Each number is 128 + 32 x the weight over its row's rms, rounded and kept within 0 to 255. Layers, rows and columns count from 0. Numbers have three digits each. The size before them is the row's rms in percent of the matrix's.

# o: layer 7 attention output (transposed), 256x256, rms 0.0385, rows 218-255, columns 192-255
# v: layer 7 attention value, 256x256, rms 0.031, rows 219-255, columns 192-255
# up: layer 7 MLP up, 1024x256, rms 0.0444, rows 0-8, columns 192-255
# down: layer 7 MLP down (transposed), 1024x256, rms 0.0444, rows 0-8, columns 192-255
o218 093:181115133074115112104125159065138073126133152109125092172115132098131151125149172136204122150106114122166112104130122138099042101113115134158153164149122106189123116125123043126098094079138143
v219 092:190159123097108191106108103072153103148113084177125105085131131125138133127087124145144100162095158124127109123082093110112217155109190100165150098123126157148206091104109197138136146123105155
o219 090:123095149184108114157138131106177098177172079101097097195113122108097115114069140118116199114163140176126139200126071173138122132160186160155122052170096129166113160149173137133158162036062109
v220 101:109063098182117137171127125128107159126125139111145094128119141106133208090065121136162155155126111183152119144156140132112077145168114150173102082111129104166077116110135103134119114187105120
o220 097:092099163136124141086139130086127150176109166122147131119131111133170134123142155103140154106169138148144101096152096197117138110110134069113157196167103104111133118133095142149099103100250169
v221 093:109128103195163143125132211130129107137112133114122122115140063217176135149161139109105100145193098129123061110102117099125057123215163177107106149120108143101136137169176113122127152135096122
o221 090:095104127108078109189123156081143116148156120126191084071127133107167143164130075083108181159082094109172164138158131116111144179109167144122106135188164152093169162093089160073156097123140063
v222 109:176165087126133128120181097065106098112125154114145170154152102090108183128167120193114127163162061085126113064063106103128169110145129182182084155133143141135163129116143118118061107082137100
o222 105:098105071153080200100165118144098152088149118117127109116151185124115175132140190141163127127115172159129141115166074142126105166138142140105064101167097151151103199147120183106084121104075213
v223 117:113099104072124095198210158100114119073114152118119075068129151120105122153144069101112114172171136142150211130176093130106079094084058135112105154100085104116081122119140151068139151172078169
o223 114:171111106081189155168057120108158109174134151155137155130137120095119076090125086117172111110123171137102139104169141125080209101133105156180153097080115123070142122164139126136096169194094085
v224 094:120130103074069136096144154080155159111109146158171111137139147097116086097105173133160197126143135169138098090129140192141128191103134119136151171160073153172158102150081090169074113054084121
o224 093:155100177115143112125092124082162092110136111098121155133170067117109091149124166186099083162149113095104125145164167162158146144131114081171105174102143185097104081092126125168080152106150123
v225 104:114116060095096126094137129159133139101189117153153076126043104150079137098172114157150113130173131156084163083136151091126081107129135158120085124045130104098094092138109121158162134095181120
o225 101:107160121121111134175139126158158092144105185169175180105161137118101106148119144098148152071120157146093128100097102103128096138137107187102113154143154069190192124140160097099163111137092098
v226 095:072169157123108124109120101147170157112064146144154051142154177112126169120129179087143153136130103126184167157169149145157128102101204140164077134102094110105104112157092116143156204097138125
o226 088:124104112176118157156104125146135094152106139162130188126169063173151138115109121113112121127115175169109059159121141149154167121138076148137166175077102132169132121156140109176113095146118148
v227 102:160143130123116052142071099161086081171147101103075077106086157126093081093182168119152152131135160068118095072186162103165142103108084099118088132145104129119091132160125113133132134203077113
o227 099:161137087171195110195135063121088109143162109141079180179099147134108091122092122128130109094147120090094148091138107090154105074162133104118200178117094119125146137111076145165153195208126084
v228 098:122137148108080059130136111107149133149111118175139172108132122126201178128088101109124156144081145172156122119121147171085125164136159139095131121118118159154110121120134124164188149089121122
o228 094:163133114122095111158099071092167166127123153149115100140140092086133130153081107117108115149095132169115109173128141147164103117146216073131090128111089115127082105092132168069121082100119125
v229 097:100108131197103123105152132146116107169047155167098121105077163140106123142111114133117051124142097154106084101065094097119112156117143132143142162130173109103155115126098142182167130093178184
o229 097:127088149048114139129195097107066110106152105134137103051212089159140108148110132082149137162114106128083192126117180114184170134180121085148132153136153114114122104139154156180136118098068126
v230 100:094146149140140130080160071153067162135154114090100128126156085113114101116106115137139129138141123161128110069121138129092079141108093137180156122142091119163082137078098105161151212105084097
o230 098:179074126098165141184131128132132084128139127103130113117155150086095114120132100152179167124137140134121083104172090129127162089106113115141139120143097152144144120109202153141155170135155123
v231 094:143110126135114115134133094164094090148157158116122179160104124067159128181135142150116152118089070151087132105136136105057171125154201064161166131116138106132164120118110098069087130161054143
o231 091:101076114155133113101115065155105120142123106058173165117112172173190165149109140204117199102122115119154112125148117107175118123226126136188137107123153104102122085085151094175155169152166110
v232 097:132097132154144135134148083117138134146104104155082152143098054128120111137169159184143137163185142062175079142144163087124129168114136144077095111140067121077151103125098105103110082135129108
o232 095:112093103117170113091161172134166093138160114133215116158143110141131137156135177144113144148139132082114111041103089134117085164146114141163120157108194128068156129101155102099147135110105147
v233 106:107178116095180169140163138148153075124097121102127160077153095127089164166169090170139127135139131111156154162116099178083122120072133110113159140159191130128119200145143072101134145116083113
o233 102:119135086086172154132077161109119139149120145160131085140134110079188150131128186118119103163095149108069177099111111107088186101137136119091144171106118126141107094119173146107149156150077109
v234 096:110165099167077107149097156107167169127167164103153079128085119211018134125140125114078082102191182058163117079149120144124090117135114109119162156155127127118116191086133153162158169120189141
o234 093:153100161127159147168171115138140170109107120145128092106145124133116051133120153113192179079133134153140175112139075118156171092140124063093127089153097157133115098143154130175128089111095147
v235 093:130155129079098106119112133121119158144084122158119096131152064134153111174087149157118113140181161129141138164168157221136103185105142114147093069058078139101149100193128039149100123083142087
o235 088:189153170126125114145092116123108101085115109155084115127172044106116135121177051093109157097131129109108141099104144199141102142096116124176121174110145175106115131089122162091116124128130118
v236 094:058162125178100144108116181136141134163113144072127141184166126105123153143111154096138093144094145143130097070157140124148128103149111127086108117091144124141122182100194100162124113152132127
o236 095:141117118120104195109138139143083108117133133049141066044114178157106161181088157102114100151101149147120178157121149155152151087137110068119192183165125122093098103136138170106070088110167115
v237 102:115104120113085149107151128097117109072164162192113138144178147175170140096097160118108111186142102087148117056153095080098151124134076134122088222163121197084156113105109112140107076166118205
o237 098:165151124107146149041195122102126182062160204118079113116080095193082081124082128147152181134137143119153157158122150167155150146140109075123144102092128098155151168101134135131096122069102171
v238 109:142096159122144117143131095068095164106161105129149165201171158145117090153125183158133165188174090117064105160089128115200190135124134125100151140146119105070118126190090070122078162106179128
o238 103:125123121099142137144162121106082129061128108114138139161137138139164092163104152142166096153130129118132118119125146134125099172097132148140151218142174061135086081116079198151106093114094175
v239 096:108094137107131191095137183164123161099160113129083140185157141136116190087119163076110158119144154131195158124152166176154141144117087127136140165067094087118092126105139138131091106184144181
o239 094:128178095131167166125143144152200143151093133125154101133132097123165174111135140140122095115200120128135078088164110101074148159184161123110094149167145123064160077115107175168157165093133121
v240 097:098133166124134123105113099131087083075096122093163129160159131123112162125113143156157086120137102139136136150106125104093120100121090120000215176127158118128119106088174146063190114179146093
o240 095:094131132084133107137166134116126172059149179153174118146118148091097104119146070098131120160109115189108176046180122115110173126149098166112119139159136138076129185182141122129097108061129100
v241 105:097065124063143101137083131068129164111107109088136131146146151174119164093146075171137135125116186100130128100162124105076154067142137101139067106118152070090167120153113076125142136162156051
o241 106:089190134167172098107146139079150134135106130158126156102132096151196140104166126129111120177160108044129147177110020118134183136129069083144169162109088121135104168100104130107112060198084129
v242 092:127106055126071162093081152109155106106132152066087125167142170177133111091181136138105173139134134132145166140082159107115121143117116191139121128111167080144136140134113109130094148116148143
o242 090:147140101092163116190110049082152116095168152107133117118144117154109141077126096123155142107155096116175137139128132106109103172107108160144102120148131149112176131063038121102107129222093111
v243 101:115083139075168161078149173140123143104130139090151160146102161087181091131124168159086159134085164140146096141192157115197113119175147098089164166130140142108159176134117195115151133098115126
o243 098:119156146119089091091140160143159168091164158135152096133119137137136123140116138177161107146155095096148143163139149104100122153097079168115098170128193142151133113119085048085091098156184105
v244 100:155125106121130158068162106120137098107127120146109153171106179120085103137108143154141125164137064141074127074166078104045119120104113150116156195084096138111127186152128121161158110160111106
o244 095:175136160063136122118145088146115209053114187145126111093161097095070100131087147177138153137106110136091166129203118138144099115160121086094155109117152083142158108180125149130117096090107157
v245 102:084073177105100126110090101095133133076180088119124122099095152146138160129162151138127097128108147149113177107119191156169122091141068053159122131094171165081141103123119086098116105138143112
o245 099:150147117131183117157138124163217158144187106117123182132068137120133118110103112123105173029154141136152065148108112064180184131175072137148150068164114123158086078098085119138146164171141158
v246 105:117141091115132129172090115111118115117146209176102206100167161164175176122127149075139132150152147139117093142153157141176147059108074135126137145131152121090066118104130133136069140113153135
o246 102:082154105156073129080129155147163124130144129159119143167071154140146068088121094133103129184121110084137115116200169163135139090128117121146098129104075144123121205108092104065117122159104161
v247 097:126135152124121149155115109179140174147154166116076132179158169215137166146097130124127116177105098131089143150203183194194095158125132134096200125114099134090188117144119104090082064136172077
o247 095:089112190120137194109089143143122133123119147142093140081161110084157158107123108123095076103100127164192144141159114152142140183091079159146158189166128162142124172103109191107156178073166120
v248 099:077180110117047190153094122099146128084103132052128127152154133142123124080159142131127123132078154130130145119155144121095115139139160048145187083122119109134114148126150148121096116116178150
o248 094:110154165153092091096094115094174145094149097126142169107075083135122185178158145121154140118125172121138162090112082123127132121153092105109177131110173109154114108074158093169139145102109133
v249 107:149150107124146103144088146119131083154058098141123044074127120168152103086078169126147144131094130136097175119172188154154142119105114130116110088111111160043140140143116168153155118122132140
o249 105:138105122152152166142096137149084112149127136148125175102093078097152130097125101101163102080080108096109118113120077135123079104162081125094160165101104128100137182138104157149145129131111071
v250 098:091140082092164113096177060152099142147130151132088166152088143173116193101131177172146188124126068117078105186180107179128169137129187061134118098120143134129091245100181085101090099118092139
o250 098:118114074136093197100107182148153105162102143130111165157092114082142165125092154064085120184119095135112118107114092101119065161091082146166124133142160116148164134074107140138145146108147140
v251 106:099161116167110106121129110123109132142148156097118180075182151141135127121133151126151137140146104202124170130126140133128119090085100165088090116112070116123063138138079155113221154133139122
o251 102:064099083109115080129154062151148112146107131113110157093180077145045126138178107081093125167115130131082107116111088090129102106121148157164076113139092090181162232184142184121153141194174041
v252 089:118091102090151098112181143080124133121116158118123117129146069090107068131113106092102109142093112142152116108138170122061113180083063110165156168137195137112152041115106139186102135160133141
o252 088:129103109113154120127149144076132129106181158103141130092061163181153130114197077251179102123105098154141104107145170143057107074113129105131093103097103180103123135116169121103071136155134059
v253 096:141122128071116167163102110110126178129121155151146104064169107121138105159086096097107092063118166115166137130051094088113148150114174084118114120148190111126028132114170146189100091093150164
o253 094:120113097178099162148165129057167113140083164154087155070074122095158098141104125115130134160107124095108146139093106111188130143137114089068082116123120113159133064112121083160099078147104119
v254 097:064174084110134174160123087098130091148101121099110146122188050123105098126124132153131127098113141161122128157087177182152099115144099130160135141145148097155152095120031137207095074124129182
o254 097:158137147104192082121062077098175149062167087128118108172150141134162134108139141126122093144187098086154159155146152153144171069131149090148069132122098126110100161153157085129102136107149099
v255 102:151097152180148157103095130166088133159148171121107045188083095134156116117185107116174126172142151136122179187173124137064226112151178084137080127160154159120171194173145139118099140167136120
o255 102:095128156147149144165128139079194151120150137143137200131124162134129091157147107083195135144122138091170143130134099092121107137133121144138101135162098121195129088140092076112150156084126159
up0 094:043093064156178117108171128133142101113126158102131138130154142066147114105074135118130168162172129132165120079108127150143126121181123123101113158136134100202147158173081088135196110139105129
down0 095:155136133159124126173143132082137118153090142125071166148159105099123145088085051162144106134136079166170165127178138150115202142127136085126100130116131140088114158092145126090142102133124069
up1 108:165123168182063114092138123136133148121200128114087116168166118103175141137168114159127193108136111132095143105158047112094155094159112115084132144148112129110142227118086139205150084111204147
down1 106:102102146120088139110137165130149141099161120189111097151118083159136176167129148076136178155145111167081100088154159159108090101149148127108104140103171135063099173089104144137190075106103116
up2 114:144070139114087144094139110142182111079185155089155163126170174106117072100124073124123119151148187172100150141145106103117132114111181102120147155166167121083151126129108096106164132117140127
down2 107:153055165147162090103156164166149192131120162129118117158143169103134146074154091086090112121146116158153107060084071133119148134050102152156087108073140141060142128113154120140116190142156131
up3 087:091108106141067114121157076125151127075133065119092171117112208135129147070109120127143084121201219127102127048190112167128196148104150124153120155113124133082125124119069147086123124073122139
down3 084:145118170131087180124154098154128082173141134085146143125112141151056083161133109148133158136137121146149138161095066096172118117186075207053111076114170141122127165154186090106083126159106155
up4 096:166114100090093066146114095130157148139112161108132102110112152081073102123112162095158074186109152160162155117142161158114139206168101116108138115127164137115119136120104099183146102085174201
down4 094:154145121166134132121135129109095165125138103204099081092129141132138110139094153078115141109064136163134225158145114070121197093125148097078093131194121075131128126099126196090130094083063170
up5 093:153160119139151179197182141086116106125153145075156117145156113128147151098137104072086113087079097145095144154120156145174128147176135174088123105064173139184144076137077116144112130118107116
down5 091:166093075141116187133149152156134134124118089171128146110149125119115128114156171168088161141155154141119106107132139141082177100105139138147172213140142082170149157176084112108129155164070188
up6 098:150201150088142171063105088116114143146135101098093163108136119137132067123140082164173106123100091135116143109145158178106096082104188053164107174125142182146121118129134154159113130190104098
down6 091:148114170180135137148159211095139135123122149104143088146157137075132208129104102124123114130162158155126151102103085050142123133165108180128097150071133104167148133139152155148114151129147127
up7 104:119079135128132113132133077128136108087141153202085134123043191119084103105133155157087095166126166113130120093155125097133060079108116180145054173142141156157158101037204132101146134111131158
down7 100:122177150146158153153156144147130166113205131147170121103074124167100146168148085178110129113164167139188125118138119133125181116086152132125176124195156179120173177170102093128181166068129076
up8 099:138100116121167193071124088065081089122110034110122162210134125156133085118113161175140207151107181162077098170107132119125121176148132169119112113139138118145164178084137097155139112159150098
down8 096:100114149150133131187139191148158179108107174189145104172150096096058143128151135074055157148144107099156139102111064105119109123112139144108107128129149131135107071152130154198163121100092162